config = dict(
    n_layer=14,
    d_model=256,
    n_head=8,
    n_kv_head=1,
    head_dim=32,
    d_mlp=1024,
    vocab_size=2048,
    activation='squared_relu',
    norm='rmsnorm',
    norm_place='pre',
    norm_eps=1e-05,
    positions='rope',
    rope_base=1020.0,
    rope_fraction=0.5,
    qk_norm=True,
    attn_scale=0.279,
    bias='none',
    tie_embeddings=False,
    parallel_block=False,
    extras=['some layers without attention', 'local attention windows', 'gated attention', 'short convolutions', 'capped logits'],
    init='normal',
    init_std_qkv=0.0303,
    init_std_o=0.0,
    init_std_up=0.0303,
    init_std_down=0.0,
    optimizer='muon_variant',
    lr=0.0107,
    lr_mult_qkv=0.5,
    lr_mult_o=3.0,
    lr_mult_up=0.901,
    lr_mult_down=2.0,
    beta1=0.95,
    lr_head=0.00627,
    warmup_steps=21,
    schedule='wsd',
    decay_fraction=0.804,
    decay_shape='linear',
    final_lr_fraction=0.0,
    batch_tokens=[32768, 65536, 98304],
    seq_len=1024,
    doc_mask=True,
    train_tokens=246500000,
    steps=4124,
    dataset='wikipedia_en',
)
Each number is 128 + 32 x the weight over its row's rms, rounded and kept within 0 to 255. Layers, rows and columns count from 0. Numbers have three digits each. The size before them is the row's rms in percent of the matrix's.

# layer 7 MLP down (transposed), 1024x256, rms 0.0801, rows 510-537, columns 0-255
101:134164103166153106142165202081154131134132120156138138109176131099115101156146129196130168129190119082102155092094104127133112139144095138103074130167094116119139137074131179129150113125192157137151127083093074103130129137115151168193038066140120093080147143107185137072132056117150111128119185120128163145150110146135089109138097113075162100165129141117121161098154159131131151114156131125179164168140160151105111145129168059126153125117151138161108187109125163089155156097095118192125144112124157090149182179121097117081139100159129207163133121075080164174128169176093113102121177146156138130118170148124075164108129141129109081097112135092092091203161179129139079184115170125109108132130173034187080155145150153116111131148179070150097070139084080137095148123117137
098:155132101161099146135157170122166176101142156133114219110050137166178106133108155090165161136089114162122131113144204096112087149150098095165109129152083088076155136092070165110138181089202123145167107155110105095101100183143144170131170112050168123128115088169177163135123124139131146101102133184105185157120200110096083142156157189127164101171113112136182138111177171148131080110169120104129104140169188150120133113129115121112055149101166123080162106077101180139108064110139146113131135133149105136059206113115160079166080125143103114124127141077124086122094138149127180153161167140100103149161141128183209150175106127136122128142117144143112161127085081118143172128126085169124096135088100161116172138123155137124109125100120088162174074143110149099095172162155132
088:136105143083086131128169109096177107139126119172121134167111109185129125136132205117147173200152111115102072126121150155133120123184115099101140095080125122136101099167128172095102153089156103136155176145171084127140111166196159057114204114139165176130188112156074175199100137112159128183130108133159127116139081171128193061100120178167151136110188134114159132172116065058144154139158136142147128117090105183138125109131118124114094086129140124178166172187133107139168124102148118121144157158121129180140180102067135122159136147162105140111116077122061142133105092135093142120157114123141137123158144096115192151155117140140071153130107097125088194096170102132167126133134148078095083128132060185189076164160126127135131111076157062093107097098136126171092067147104109
105:089141151158095137084159115134158178102153073095198131138102077108149085127126155122119131111082152109147107084149053121110145190114101136153170132116126119192179161130191119105152081097122128183123153125057136178133144080153158134108122130104152124147170138100130106180141175115158116082113169130098117133179166141129130145083135110058069097136134109109114159127153088216119147087078146127068180149155153103125108097123134180219141053118123171132076160090121102125151206098127146189130135124093100107115152127107123173163190163133121113121119115174119104188104113118124129124155126131171111131190159079140177112121114131130126139093088073085154148074155144137157108164126192144118109173109145101122152161122176180085171088147122109097103118073199127156200129148128147
079:098100160084173170113157153111086160130135116125056103142133138194172178109113151099099087191142188144161107144158146134146111111178187098096122110114147108128138149126081124087094110153176131121097141174143098079116131140107182124141212130184085096132145136151104157151119107137185120086165144140119168113070078119153121121127134135110155147137182165123096149183103168111165190122087130091163078149178143171127083113074096169071093092092133120157137061125118115218170121156154133198096170045112121129109171098100127113089132144136126179072186111153087185152060090112152141184143175130139110145116144123108148102101059157107118155124138093148168059099090171101139136125156114091161137118107107127117111129148150136157141115143139099082124114102106097163131107115189192
104:182133138092148080092145119109118116127114088124062131118165132106224171130153129101146085099129115138163182156105146065109104143133149096142104118128113120159194166141177157083161166172177156142135229142139125159081132107101142175108145162075108147110140100234193164138094112108102180118126149107146105090116133114070109116108138135179162103142146122121097082133115150118147144096162150155160131121116127109115082127116168115116105168178129059101138181114148133072098126080095096161098102083152113195099162138137093105129112139108146133170185082143149121226104113152101104053143108073124115149133158177122123058167174127172140106088129133122183161104144121162123143150136085139076147107135109103161129112143186143165071090122165119098097129165109081156096171152111079
098:110056082156122102125164129140151132090121048163098088207200061137126120156098087143087127176143115135114132081172115168168136179162120139169125144165191141140100084127156151193153113122167155086152123109112130114075114146160167111063042130161142062162099129105123055144142162139132084143143161075103202179150196144045129145169114082102148093170142115122158070154097190098136132102129123162127154139103129144151158141128147160128106085067147182138108150100131171119095109148131098130107115126166122106117092208138093098188110111142097156109093121128165119147119084133135158123150151111115158121136080110100120102110131115202129082153159138125093146119118204103104123141128162140122134136096086098107172078087143109149150140115113099102118082177137138059106133139168082
095:100138117190164142143079102071135132191078190132151145104106131134136116137105132112168156144093150087181165126114159099127211137108225153153137131100177095093104166122110119159118101149150109144187131156146131132157105136121104128167111130151129191176086140143139193105107153153109136071156133145140159111173117144139179124148135086225071152104132104097111150156145109157140111114095145173127066133095141121097105089109086192151157136182123187102123148126067138181131126094091020120143077118169129155151152089140075124143089122060128098092149202123092100112091128160120131199144105128056131139131112119092108136135128145156202146106152110146144087103146139117171124091185145127097092078121140129173169172139136188136146130166171166095095117119175114111101130130159168
085:099165172145122111138133158132105172105132112179153123112108137107197128111075096151104087077110141146138131145168181144126148113137110122113134090108193077138173101125189118127133150091109115099076161113183100066095188114067130146104147138124134127032121157063151124188122139134152146099138136120136171093121123126078140163106111155132138150130098136156168080155111147065175125107139140126097082086088112101153104114078091086125203109117120110161165134135121159195168157150103147217073093083114086135122106131124135120116120139146205143142107102160100173130134108165148157105098092089148084128164169094115104115167193210130110099102154086128089118144159075135074056140135149106206159109122089156104071058106162106179124125106115092125107114143173155113098159084141175
099:107099177148146106074094084207139106098140159095155101183154138113189164050113142162066114094129056128131139097101168169157100098125132118129099152100182102081108039136203128087139156127073127147075078091118134142173105174146159119089077194151143128111162120138090114187085190121170116096126152121185132112170155142120132148148176109194089136116161089118091105156135167114141136173081108121096130108119087143153137140117156117066113142148132175122104165107097168132166139099141157104122146149147131133135130114084146182111128128145126149137116122088146198119126143114125112173073107141102192137070100127132133126183124149097131155164131095082156175115058121149131114157125113162154169094127143126065184109176096076149176134099167111162141155145114181079144056134074118
098:121134093132140145061137153164147104147152106181100125132160160106159171125146122086155167122141076080152083114159116089127121151144133128061146136160148155103157048059118152105117143108109045091153188131161101147091176097153136111061081120138074095076128125121076138087129139127103065141161129168184079130159074115067153146117147139099109123141094178115120140140082157118157096114195151140168151096132158144173171124058148101112117106146134114107163073125112153138128123086133155109139061144143105124125081051094145126116161164138059128146144134137113128132208103172178107150120140181116137110073137148127140183154212117125128067077112133048098136208121132086174146161135147156186133144160143140102091153102129103106129088156080126157124145162148131136084124146188126
104:167142137139111085142166133106135061164123133094068103150094125120193146215112154165085168092099149139124185129091160168137158105062161069107140064166130126161137124142179097160086133122084124135122128100103084096152161110149140148125120140139099168083166154135131146170162146063139100134069121111110133141129119127148105135110143171163120142138150051173091143093125121139165083185178106144170164105056177086159152136074128129167155155123119146115105055096076114175145127124161145108184118147148088144104083191092142077114088099194148152167138090141116125101099163111164090093075112131156107122124104191087120154137137123095105116060101098121119142167173139090125107144139147099083135170097165165149118145118159098146133081077125117184188126135132069138173058154157190
103:095124120101083104070122152141166100111126186103124118128129115061148097084102115150127150080149069115110125115091102132113130126160149099085111148103105092139185113165090094090121137118120175083103131145114164081158154146086255113099133152121144125138115139117152162123141130098108110095104107083155172177130148101145166075130139147145117140202130125155166111093116143221140127120147155110121167169186113150163151053126104121128139182139190089170134076128120151207164114126114119090064100153140104081138162134114167170070108152144086140074089084162106096180124072075095162128115134133086163088173103103084144116144124195153126136137165116100109112072055129058114109141141087116127148152125084114154094169163149053166139147178092121136123097130135120131151153136196150
099:120100133111197180191084115143105168179153091162152120117102113134144145140139129093139217160147144126107163066164114118152114135185100144183080123114149141144083168153163155156154130067088155095185094110111132169133125095149125093099155118176119150137092084101099123132166127116176141094141090187109127053109171202103125102150090186159110114150052096124144132105143100136154121089119175149129184146099153098068109134180098138147084129175085126124122145142198124152171104181143129116070088124116101209092108140099139087145152187115100152069116139093154113173138089100146188189138167124102142110094087138133184118092132194121115137125130128173141102115152087129145134120152166139145131222078103116170157143117098117138075096140123114064137098155093126155097109157100158
099:150116108101121104092150094123101121158099194122206109141147126076115135153131168151097107113145096138104139123106148077137159057159093148108154167162131137130112131130140136084119126145084064149136128142099051134097171118111147055129124137058055069168145111119111119137138145108085158141156178078190091155094183129162119203156115174080118133093156132176191113174081106137103160113143065129133158133120102082058189164152165135104158131119181134161092150120112097080173153103125182073094081129153123157187092141096089085080101076197113085142123116148156145139135147096054099093112159097130109076181128123171122061158165099140153108064078156135165115134143161082133112120084121152121154130152141108104121067163072140138079129148121136135124105106138104149143106111134125
103:150155146069156086094112154078144133080128161185128109129130077091154121169154111122088128067094141133120066115137107129142121154125137091169137139147131094094141133151119132179151118154159140081128115110106169039083156156075130110150148093141117111092155154126151100110129087089188183111074129180158044171154129160143208129179148107186145056156175146109195126145112079157120110165128200085145113123085150121137137190118180092143119087127116169137056120104137162116177133143094144144097171101105107137082180154115172179092128110135113111126099126132165166194105180157083153133139185106114169122146110093094107131076108172166096141162128157130108157138170108168170187083159126104146129099077090181127146170090139122127143142120184095146100156138091122143143154054144117
104:175134165157145110149098117126113148155159117183119091136141128122154152169204170120084137120093160107090165099109146134053102177114131149134077117088123102097199133118114072133157123082150163065185094094184136077131116105133134146168118124146109150131046156138145149187196185150124111174097151111137127066175144172133134179121165171158112066082108156118173148140147107157200143070144155120178135114114086097086175069107110134119134113100166146103120120133070119174113168130052104132053167118092107106121130064109189130162103144117118136118077096097148175141082103117105125126144118133079155133110128076087090156129161134132138101135158096133097126111064120086109110073106126131089087176161092131142134105079142117101105149123125161170043116141087131178125084109164112
081:132154094128130136153188147125094152152171138172097140089124142157116150105131187104094139156159099141117053105115135119154142109102130097104139118132164128078188108155094140109108094181129174054097116154078142094127114141115138153104166154147080122125165148127131144164169134098171088122184145125124177125128115053050122128141165136187102167044158121129144182122154054136195100096110101114144090069206126174157138112137071151096171151105124149129182116165133096162100076166153139172156141104110140117185187102070142074090143127154102130100131079142137200142125168112130134107125114080117067145174175162132154129150100085154077126164107077138131148144101103099123147116093128086150125111126060084163141127068140107176172139133136130100131113101134085207105091171183156
105:151145119152098135126109115113159123139145174136119108183087158165121135145147132110176044121123182121157143153123080115102135076085121101109118142146113055149127160138092103177136157096173070137202135079142138140070167104118135150159130131078131146091114136071066133131148108157114142139140229116082130142162196084126106118134177120122121158076129116116084162129167157110141128153152145139125079143193094059206156167192083147119110087129149145145150130109091096130125111112133137090122066207145124183151135191139127138104163092123175087103128182148126089145103132176059136127102152106165116087138134109095096108107219166112150119126112114109167158121124132111055092128156152152123165119100081139135107065178121099141148128165129146136194191093148134117188151067154123
108:125099100097117101125079113145161058118112115132109134124120111185145099157127161142058180116148128141105095080139114121195119109081089159124170144203132196135065135122151162160148144118111116143146106054145134150161091078163141127126111145156130092178143134107168132111096127129062100078105140206092130119122154048153101056201134175142099126115173184061131105125154151124137155149177159142104127145136166119138058104129113115106155166142103132120124073159127133105062097105106124105129138159117169124081095132128163042117099133099094102130105132174092099067137109084159150030157135132134098166129133146074106116179103120145093121126134164147112069151070131170175150145122124160128173076188098123079158133169093145081158123178136132149193107090139161142136103112108098
109:149150128121171180125114128131137140151100100110093165109078127167155090056169073171126118184091124107160121199160097122084108126103105078109084147158127133168116153102170097118100163058189158110154133088212123117144109100080112073120161112143149134191096076169160119140177152126129115087103128177148155163100083064138139175156161121116126112191135172106067097158172153098104138111142044075103134106177162099186125141153161139143094154100067145154136109137138110094096107202145172173111114061115159111138143114122170153128145110107114117086133089193117180150131133123070117140156144108131087157115115096160168144118129065154149099116068079114137120086177141139122135182064158149146140132143154068120119074120104141116131062127156209137101156107162136135132126113118137
101:127141133101146087154075107169134125144090155144057153099152156107140172167102123166137103144142156183101131035161124123151107044094127118099177167099191133119112125154083142162060081141115110142136088143081142099138191087113128116091145104155130126098134096167129164141129146147128164079089193111126114133188129129116119153176130115068145103139090103209139112073109131174124077097142116119180132141159094057153127117177113138127148092142122106139085149135156130127108103105137116107117140130151094084116130163109116163170133070157131216065108113129133100150103143083107111125209135122137094125147190088185096136103101118131126131163133124196052146091124143148156117093114068177186184111088132135123081189144162095156094140114138099135175135117124087121186150085201169
100:069126110143128065161150122122086109157131117063121129063143105152114161172141140121131131110136144084184075084208130103086089130130176165108096117114129148113091124164110081119131171090071120094122111137108199095067143110178212149144186145129167194072110140098133141143127184173079177102159160136103161148121085190101102110153144170133089105156118154125114093165137156119164169027152177132110111137104092123133110137125115119157097071125087095087117083116122137140111129108106092094105101185157114098144113147118139057116080120108126141128131135142168074132058123081128147167138177149123157206110077122127134169148148144118190130135158093131144146152109118124140080125103136154172138115104144091124057131118067189148115125138132163151149074135041141112163109142176166
106:112136099110164082125133100118152114140112152131161131077116138194139126158139171079101081084145117131098201135100120154145139164130177168130149173097217115170098157101124193145120127163087177192104163147097120101137167180095093113130150090146142140145199083113101042086183154084166154164104102132108161108159115115103171155139148094125112107127147103140126147096123141130156132091065118121120157137185106133101215077140145135111099193130121136106075166110109144114074176184125114159101112145078107167118175108151138064133130169105127158146157125096079120139120149142157159093152173143133141142130120145157161120178206161083167148113157122088154172122099149135145147133093166150143100041187153076158109151132174129104110095097162177131126128160110084121096044095115186
104:148035155147106072078151113149121125114154134125108155126083132094133136169168161110132174130141162131102144141127054159105099040100107130163147089110115098094153110058112073146096084103111143169178103124204164142162131109093096094094096113155115114091138102145153161086121075083139124142120126133092118126082113134095135112123150153115104109157142065147153118147020147175085121172131145159128116162101082132100138079108124115205134148091179146197117138129156163079065179084090088174161124049136140151129192142081137114130129126151138135113033130154107142081175133121073121111143136104152131086129192148090157152136121118111054099145134127083154093117144166121137151150106135055197142176110114126134094136087151112109151097120135156148100139110141156132151161104131066
088:187122055131096162158129136118036129194135119144138112151145117104107133102198111119099121124173107150148098117169170141109086107133105132079147165090125120117142100162130157121153135187110084167055120154073081101075135134103079083069117152158086115106199085115105065149127102139194123149142113096143136114145092133121117127082155127169161145116162179088125093118061109139153157203146113141196092149162135100114155148108087122066083080090095114145090089115136133117148074173140127169133173124100147163114180116114152135147129091156097072112133118113155178070078076136159179119158205115132163109103106102116109149180096102108062082084124171099205103130140131126121108176093165150126110140165136095132122151117120108093093127154126143108144108153144102124103216141149174
101:093159160140089123141112135169180205123123166112114108153120139121149079169120140069151034163123135085082117147148075128099126131155099087170164095145142128079082137174101116115075070121116120101131120097127126115112102110159082133102113163164140122125132076118141069129141184159104172159110210126095194101141106162082088148131139086134137145113072164140104107128128133146149167147075135138193125156076097162114124172101166127152090099124132119198098184091140146074169131108146138127098177088145113162099081234105131134142158091189082116127142106143146110146099146035126066134076149142110053094110084076133133146150077159161137108102146148197143137146133176160079209102101106156147164124145133156109107142116095120113146132165149145162137110113145165151138117105102088
085:117060124173113139174157153086105136162197122143146144157164135098156195143074135129011132119110122139116118134168136175121164132123119118098154117147124127084095086137120102120103162146093138154097157089091153098027176140108115161164208106155114110110172131106156081129058141143083120119174154126144170152146142104115106101103068155129086119097182129155155150157083111128131161115070085157146176123087136191153124132094151122098099092156117163161123115103126164135190054113123133082097121123124129123152127083136082131147101128162103153110126185103123128199069085077125179157153160131111115098125159065134145112134094131043148085117127072167142156145172108095187135158110099148162140142116117089147105129165103144084172140160156167117121065179103064150081129097119137
# layer 7 MLP up, 1024x256, rms 0.0728, rows 511-537, columns 0-255
096:126108137073108144105097090182160125160132084111045172122200102104118149110075108110171150158156179128156147182103132104136148118137147175124151128197133112148146090110120102129113056120181135124172165154135072158119133075114137122113141095109176125117134176136142064152116145120102079121165153133134148138145099139136108060150111153142102158175105143116154128080122137120175104103142077113055159112122098136133164181176107120192100149196150128114121154120121181124127166112090104156130140174136180092139160089160083150173088114154112144132146159136118131055197127082173136145085140123178154101131118138116145135138143144041187088153090076100085134094110156084133183161165100096087099160170152050180106176125161149168119130101177188148152091138066088085131132157154147
086:126154115167165088157128121153140147099158114179132117109158128124156152131150060170043048114126145110117174180143146087185142126071108151167191153114118134121161129138123087094174072151122079154072100104136130133150098166142123125167123159153113115121046163118123100155146152086111099146115177183109123114070184137077090122083105148085125100054095115132099156091128172081147119115091137164071133145129125078150124168144119113107179130191132138075130126102103175151105145125173184138068078119143094081118127152132164165089164126148180097177165166118158142166117107146142128139129128179138078181176128135122102082082112065148099106138174115133133160153115087097166181107114163180141146056111163071103146140145126139137156118142179110134129209181153141054120111110128122
105:099134132078108104099155113111113133148200170091126103142071168144145164139164071147130155111080152155130173114090126130095121052064158151122086144106150134120155144136114091136103095106151125146100125195137129116188147121070059093143139135136084095164161186161126085136115143129138156102064134110125153123185134144096156212168127130086090096069119147155103165125099109115056108096094085169124156187163156115146138098192071182121146097072166150028095110125144114155083122105117141144090162148167166074115165092093121121115118096088166143194170126130146133174108144100161142156104093145169152188188123109123172156139093180105123164116116107091120128062144110123121098127130111160117101165150198129115126164073157117119122140088114162177079122198145140163129145124095139
083:094136146175045093106087146162098073122129136145165155098131116104092106106121109180142141067133132152143154105102143147124140141095102149155069125124174152126141082152150122154187162138144149135080114074136143155143101087099080113112101149140189149100170161083146100121104193074108145187135109182116100144192163105170163165110119208112050115042071149104145108090123112135123175144095121116102148115050125140151123176152148125184122105131195129020092127106164128107118095150099148113128141169150167118113106164171121160174151175130129108132111174109077093138150153142118164098161122124128151139170121155137098131158140110103143141201130153102052137176128164120162114160109127177095101159119153093155080088120105093117164155112113117201165138143143192107153141124111056
103:122152108113106120121106161123166077101089146073078088102135194104131072159093160130134176093104136105100193145131171164151193133173073144112136157148143149147180086138113155166134148093104078125168140100075164121123158167137155090200130100082156162174133126078099147118190167070089135183124112084183145151116135096122158156139138128208183131140138096113087154132193096115130179108126082152085140128181078113118056110144113100096145119098092160109038129132115137109147117110116171139142133160110082126141062130062095088143121166153144182123134144089187143101140132119184161182164085170163092120136176110149139171158062124105129130124126127183104128142145146090066138120116100145103133176161134084098146133109124112130133123160138115105141138122101169149188132073133210
101:114104126129119141108178169051142184172099066194094107151131150132131135100135136096156113106155173098159120127166113127150119116043109114115149152109138093121142149115082146148123092113024142164142127089159109139093092106102157157172147096108089161078128131114107055102136122136171150071120105095101140127073144141126096143116144139095125151116117151151131101153163133094138163127139116092110102088116171106139136086092169122117105096105144078117050101012122161113124183125151151144128140109186174194116179087130137120183107115134140083088120155145154136157103099138128129170099114123112067112160148109109142127127115123106095136140103127088112187137098090162104111118171183085095100133098103159192163119135167148128156210158125096133161144118116103211113055213169210
100:093118078072136093100133166081108179096143106118079073164123111126122128137101073079062118158115147160113120092111120141102077092134067142130152148211091133155173141157144092067164120094185172108072053109086119134133153154176089147110159099079126107067135130133179105081129152139129128145183113132092135164146154181148109124103125169083135216152141173117167104094106093107138118152180111090129168156109139100105142146171150103173135128165126128183130142129038135127133133143121198111059149119178154102136078127074122140134075101156182121167078096151138107106154178099144106075107136141180130140138153142162107081150114124167102120138131136181077097175143123098113212106080096141153161080106134151148142094145137144082152103125090166090138121181129161124124150116092172
073:099139149155104204152096090073139139188158163103118189151131175108179160097148111193129152114142109098141118099160087072110128091137135132166113139157170145093090154097130089133179112116095178180175114171149118165132174076129087070143085140125150112138115142117222118078160141038150195135125111115084103107114167105126119172131164077189140173141156114148147151098156128154117073062129107156158150145154103136126109150128142093121112121154103142152137106099131131137140083113145066129110069128062111142162165112102106143172157103164155163148161096168087153109196154126145159125126064133072130074101111145160099171072123138108095135157137129133123130138061129087106149113086130155069150051137104094099164132147101142126150119145144155165119148153126239157182171138148122
102:086097132147131130122099097109142138149091134168097104134162079169137092151184143156112141080136094126071121116108169140144133124099210071118057160122105164109162160145109115104044077113106131193120101097150138149177041065085164098121152081095114102097169134153082094117147107146136113130120165123106078077133141082183143128076118151113168081111054167091142071112183153083133089135152114070146134095129155145167113130101126148147169140068164092131120151093158119071117112154142091100137174132071100072107181136071141067196071203143142158111066141127145104104144132111141126132140097176135176148077140161151107104100149126122095079178096128171121164117159105151159106101148170133155127115146099099134180101088077161109122177163104099128131118111115114126159094100139118
093:149167122133094141088107163172117135157145146116125115104103066130085125153135146138170133085174162201116139111116180099175091088107120121131155194192109116148075123111122135126105117121074104085116128126130180133097117169110070105104097129146124137141106195120157120174128105163140136130142174147117167089190066136120149144117139174169159066119140144124151138053092133151141085150127094168118048169156088131080139106081103095139151131146150191194140065128185081107127080161150138127191129043154157118159105144113164100105152140100125166130136182117122119134132124113073093091139126106125101125135176192116181123118121082157054149176112089114115095108125176159131153161061160133148166157188132092053131124179152133102086123151148115168102140112189070121087095172097110
100:130118142157121136154095119141093128101069116106109139159114121055100124140065128112120128170094105089154159132129168087161182120144116083113076141142119146118136164104194123195169167082107153120114073111122147111152109148065134111125121131155118105083137154134121157148126105089118198168125077058042155075170120119156172103095137136147139069110118095119105141153128146111126113221169152155090078077082142134132188153100146105191128216083134139106083154078095068104109086110181099133180164133139183092119152070070115110128171161111148086104133073082103122157141136153156093141080101093092185130151179087134139077123156078164134120092117148150132146163113161130094125167133123120089154155138107148153113140081187107161165177115150136149104073078126158131090130169099105
105:090086129135097151178133139138153164103066126068103106159132114155144121106193183139118084126102110144062086150192169131141124138124096140103150092146128116087126118175115127167119076121165138153069109138093138137112152123157164102138090152095151171151059110163128120071168160103107145157069120165108137126151109124138083158170121144142096193136189113147200122176119160144106120123109149218109132105160116102058145097150152094111156114094127118124160029107107145108125190107230145137127130166110110115144102100141132086108164152166115122153068163153135110062129146180201151161134175084096086192142141130090093053173102136142147160098084136109105116153131075131146094171116088118102113074135068192105181147103128147126112151123075156139105121136145123146115079111101127
106:113128037128192137127119120143103151130134124131105207166135115118073154145080114106166103092206140128159131156142116140165124125117138072153126158124109148110118098098048136138118121158086089168087089176126069073133111121101175193102177170071104084076121185154153105161121169136070122116145140157091165158092089157150136121145125110127129169098124176160118084127152174147158144149141097122096111147106105088167190177117153102089188140098164160143130118153140100127102078129116129138124131157124132081185160180063181163079187184122123201148110189145157146118126145147103150124159127152131154165127165189092117153164170179105136107155088119200107153095115162095129133123131137113099133167120082054125117124158119095047126140130142128120113144151115114204165163104168174
097:132130105154106121128141141162141104183132149133116119165120183061166175094069114075181062131145114103155174151096117120160109106121193095090183151179146113078081095111107115122148120049129142105078136096158115167175131138155107146107194141170158120072118103138073139135087112097152161131065099094140102138175133105100133083143127089144152103120085141107119099106112132147188067081118191173116120113164178148161059141099080161070086150158162118120180097089153150131152116080107132162191114114143112170110139177121104124137109111151142102122102194118118135121136098129200118173074135074199105085080163091093075161145072104067125120144140109097141117097089100083104135083147118115172104131133068170182144160134140115109161146147113098119143113125089077097152131121128186
103:167101147098139136149177073123181124132152110097110101068086132152117098134084127063180088092107108070175158150155153165125063092106133128178111106144143152146187081066103146105106186116168129134053107142124067165085081181139164084176121197137127104110146153110122142206140109123137121114131101156139139145104153115122083128108218112113096139129095129134142086142081153158146157170092109137121119183141107110185153172088084119176160151064165167113140116111109073138097208096105103124209117141198176131148137152115148148125148171157124166122147063091082139114125117126150114103173089108111186096105188144125182171170147153146125156068215152131138097116076114132103129108117116093128139129177180090110121157118143097127138141129161114144099158170126141108113139119120135
107:095089098117128118155088177120183054113162120086123113097188126144157201178122107165136184150139088132126137099099097136143076113122109144141094175040146093107185093117149127129121116093152091167113118105136134146108131086126151089132106108177144134163138057086136120116114161153075132101134155134148128161081123167150184131132085157098124097163161147126201156067075110107167115132137105137110097201122186156071140102189190107144173135132135090161109157155143126103126129073131106175125176104147141112117096111084106115152132145141109160092127144101162109127099204137101125132197154161126079113177145100123131091143133165140099098194158142159133182081114128111106223089124101120146065142185062129151137115107124160162113121110104075153201151172096090112164129131104186
078:078059080130057138116097126134160126086074123092124097165121115097129063142112133155121107112142165113194162097097167144081179160097106168120184185127096158209096125099109146150109163085126096171182162099135131143126095076136147137119116121114136154177098132078174095111139100175099187100104104089148123128123120171192113173139091178107130089214107182087141158119074157149123146142075156136110160131077101081069143124107169149158096100164127099128119110100132142126110129144094178167144158179132077150061130156150092185089140137062171153098095184097114075099128079143123158143127159120120170104117118122111108174126181126089149191151122115110112113081184103173134118175144074159134108164169125172159125151163120161112108105132092115132083129168116121106120156080103091
105:146092172140156157097138141102137140141114119148100166152138106132097147053049180110127104174103084152114121132138193082129135132083185105129128131061113156109195136065112089170183120110166180197057150118101070130156136104117165093150093182104171131132194142145134174095122107157134149172197096115125161171120167154105127072156153103140117104152131112145147102130113162161071096104123091106169135113130089114111156130119153118104108136167108108160221136136069074134172130149111149122176153152102139122154133191154175106198124185147097125126134132166069120102119094175122125141132137141084118192140140171156105131171104125105151071127139151092139089087059076068197136099127089083111128082102165109121134143101151127174137146159162144099124137082073119097133105130087093
111:145128118155150169107077124149095165126150095140019131142186072139105134140087130145130127198160134089098160129106117173180190164158115073131136110167124128172116097101113128078069122112070146117087165151155121178123099153118125173083108129138111123099168150087128143107149122137094094146138110185166136185082073124158121076164167139081155144106097122157191084123177102162071103138172132083102099098142102069209095169169153126187102186097124077117145083133124124102143191134145168097129030113097181107106148103168141154121150111142151179109113131117087114150120137114085122100119159152144115182127128122135127086069113145125099141155125092157072107140110111092124163123152138079130133100198118126131138115127157123131106164105088125172139171148053203130126087097089152
107:161129079159094181093154113156170126198140111141089169092074153183128142103112162153101129134142131113077134110116104145138085105055115139158158122147118126103130172087127140056112129126137171104126161138113112172135165115163139146125179137075145106123044136150103179105121083125126074124105098141091112131135088076153147100162117093095090079122142167076163081138206173139046145104096118105115120106172120132137084165117144134121131145139105164162149146100101108149112189141126144164165098127190174088148136089113130112174183136106139122161117126127114107093132144153122152113098192105140117187137141126145122105150107103117122163139226133154134118136111195075074131161117179115038146139121142125107136140111140100035010142129128132128183119186131095089053150148103154
103:133082126117090110157129092098150140144178077110156101159111129137165178115111157085101081147124176150111178197095145215136145121167118162164102166151145128155120101125119110118162151069091153125115118109124131138132064111144143145144141200085115132157117164115082142115152123129173153110140105079120126153193107113108136136083150152126111088164064138170082076153134071138078121153106084187104108140144178145133102142125168172132144149169106174121036175116116171160131114116124098131148159146123187153172053058130121110112169102150114163131161074109087143211186067153170074133147110119121158144085089149144141101085185153169161104166105150107153112133098109177074175133118096136161068150124148119119065139120139117133162131149149070105141122189092160094093067152153165
100:117098192140106068167127071101098068084139162134162133170118096114163155108119110063170140142180149052140118162078153135160141119089204136109113165066166121118094151164140117120147124131152132087135086110157144130113155120159141141194113113114086165140174136179097100122132101152116121141134179104126103135044057152156158107132140131143189115149095118143139167168133128133184132172077118146169185130182121128118124113205145144190104130213157146164121139168170169132161104101178149211142125097100144124087100168084126152157116146143199177071167120083100131127141136141105098079146085120130148181162150106119088112109167131135173152091141146141153127124070153156147202109113115100148112111145144192096156101191108148168105146114140082169175162127140133089129142170106143
105:125140097103148131114188177122091198167128110149108169118164187101138080166100090116102157229085134125198094073149137149186094081165102127091081189136090135134134101109108057199122121069107143132144109142158096064095101095148098100143108150146092142070104168139120175084129142137100093117114138131129108132074111081120140156135150140126101202149171134108099103134070106151132124153124158089148095127076171135131131110116137158129125086124130118106062062097077143109151145173108127104087125121157139116169137219127140153137089061094179139127074147111149126122162114131132102117093212077179132163118147123131108130110109192129109078170133123105101131110145090129082164153110139107132163159091150080146102141082171100099078177112075181104156110119119121127129075178128136
096:165140164139101181190104141132086177109155120065135093167145163075150152117162097120123191127185120155144135126152086104085178089090069155154131091155104135181138109112142110126094110154053132127117150170115137149133133123159181092146134124153151152158108093075180126136140102159171145102138162115119089189203151139107135162148156156140101116158119109078140133062101141104196152113125115149194123110100100037152141069109151171150177183120142156096094128145136149094127112105083107110128141069181120071144066116156112135113135151098123206115170113095148163086172139155133082153153116155134106148100163116109108063152091072181168112124109105155122118162175174113140150120147097082097104116221153141104074161140123182108143157147139159126157068164104159135108083142108077
081:124087162158108097140126152181096078088112157153120156130131112143156141079099095127138141119114119086075196177091156112143117130095090184086163143128161144154135160098111159152147120124114125166135174077113098150162129120218081143118161146108111065153158119146207051080159113142177141095100152155196101130132130115145110130096132161169149082070075103080115126123117127093156137065164085135150127123143051178142124097083173125098082155140167111112093182158140188133081054095110141050105138141112110166137062160127158093172107191114149144158126170123123086119080155111113136157047168120110152154183141097153087098089163142115110123227176116121119143142119135116126167134114150147157154160128160063112168123164151076136145169129123138161132145108140127139130133176129096
101:121124142128126118155111148123125125138150122140134123137141209161113143177132120107170084070143125077155128080136089093116102126105135096130180164154094056171138151103155161157144162151121035175143120112121125155143112064174108130094118158120103123085110126120159104079075163129103100060081150099124121169129154112115170108166225140123115142084167103160110158134146101022115186127129128130141114134150159137134126128151202136124132099180077118101105090126142114151087112158178076165097139227127130084071143074106111157107158139096104164064172118106172144146135124145162091159154113121136128121119156104181147144087129088063164083170070109191106125107122091141092136108105144074127133127113162113176110115127160125133129136125070191116124127170089062128107116105211175
084:081087177149109038115103162168149173148133125153172094126135230099082108072068135174133117061115120096111123151131132116178141089167126133136152113133090127141117127140133144105134147113145108096133150113130127205096109096109131130140130129132143152129050152131177121117092168120144146118110132101161080154115150136155202115098091141187163164166084121110118212159121108139109092172085119131137150140107128184111149188107107140191103131091121135142109100160119130173165173058179129095135117147096142087148138129086226149174182104138160085116156139053063123134070126127098110119120119118155132082137118166106082083102095160143145116189096107114085157120096188150116069126150150124129115087141136108177151143105126132138087107086129066116073168127072157120194111110149178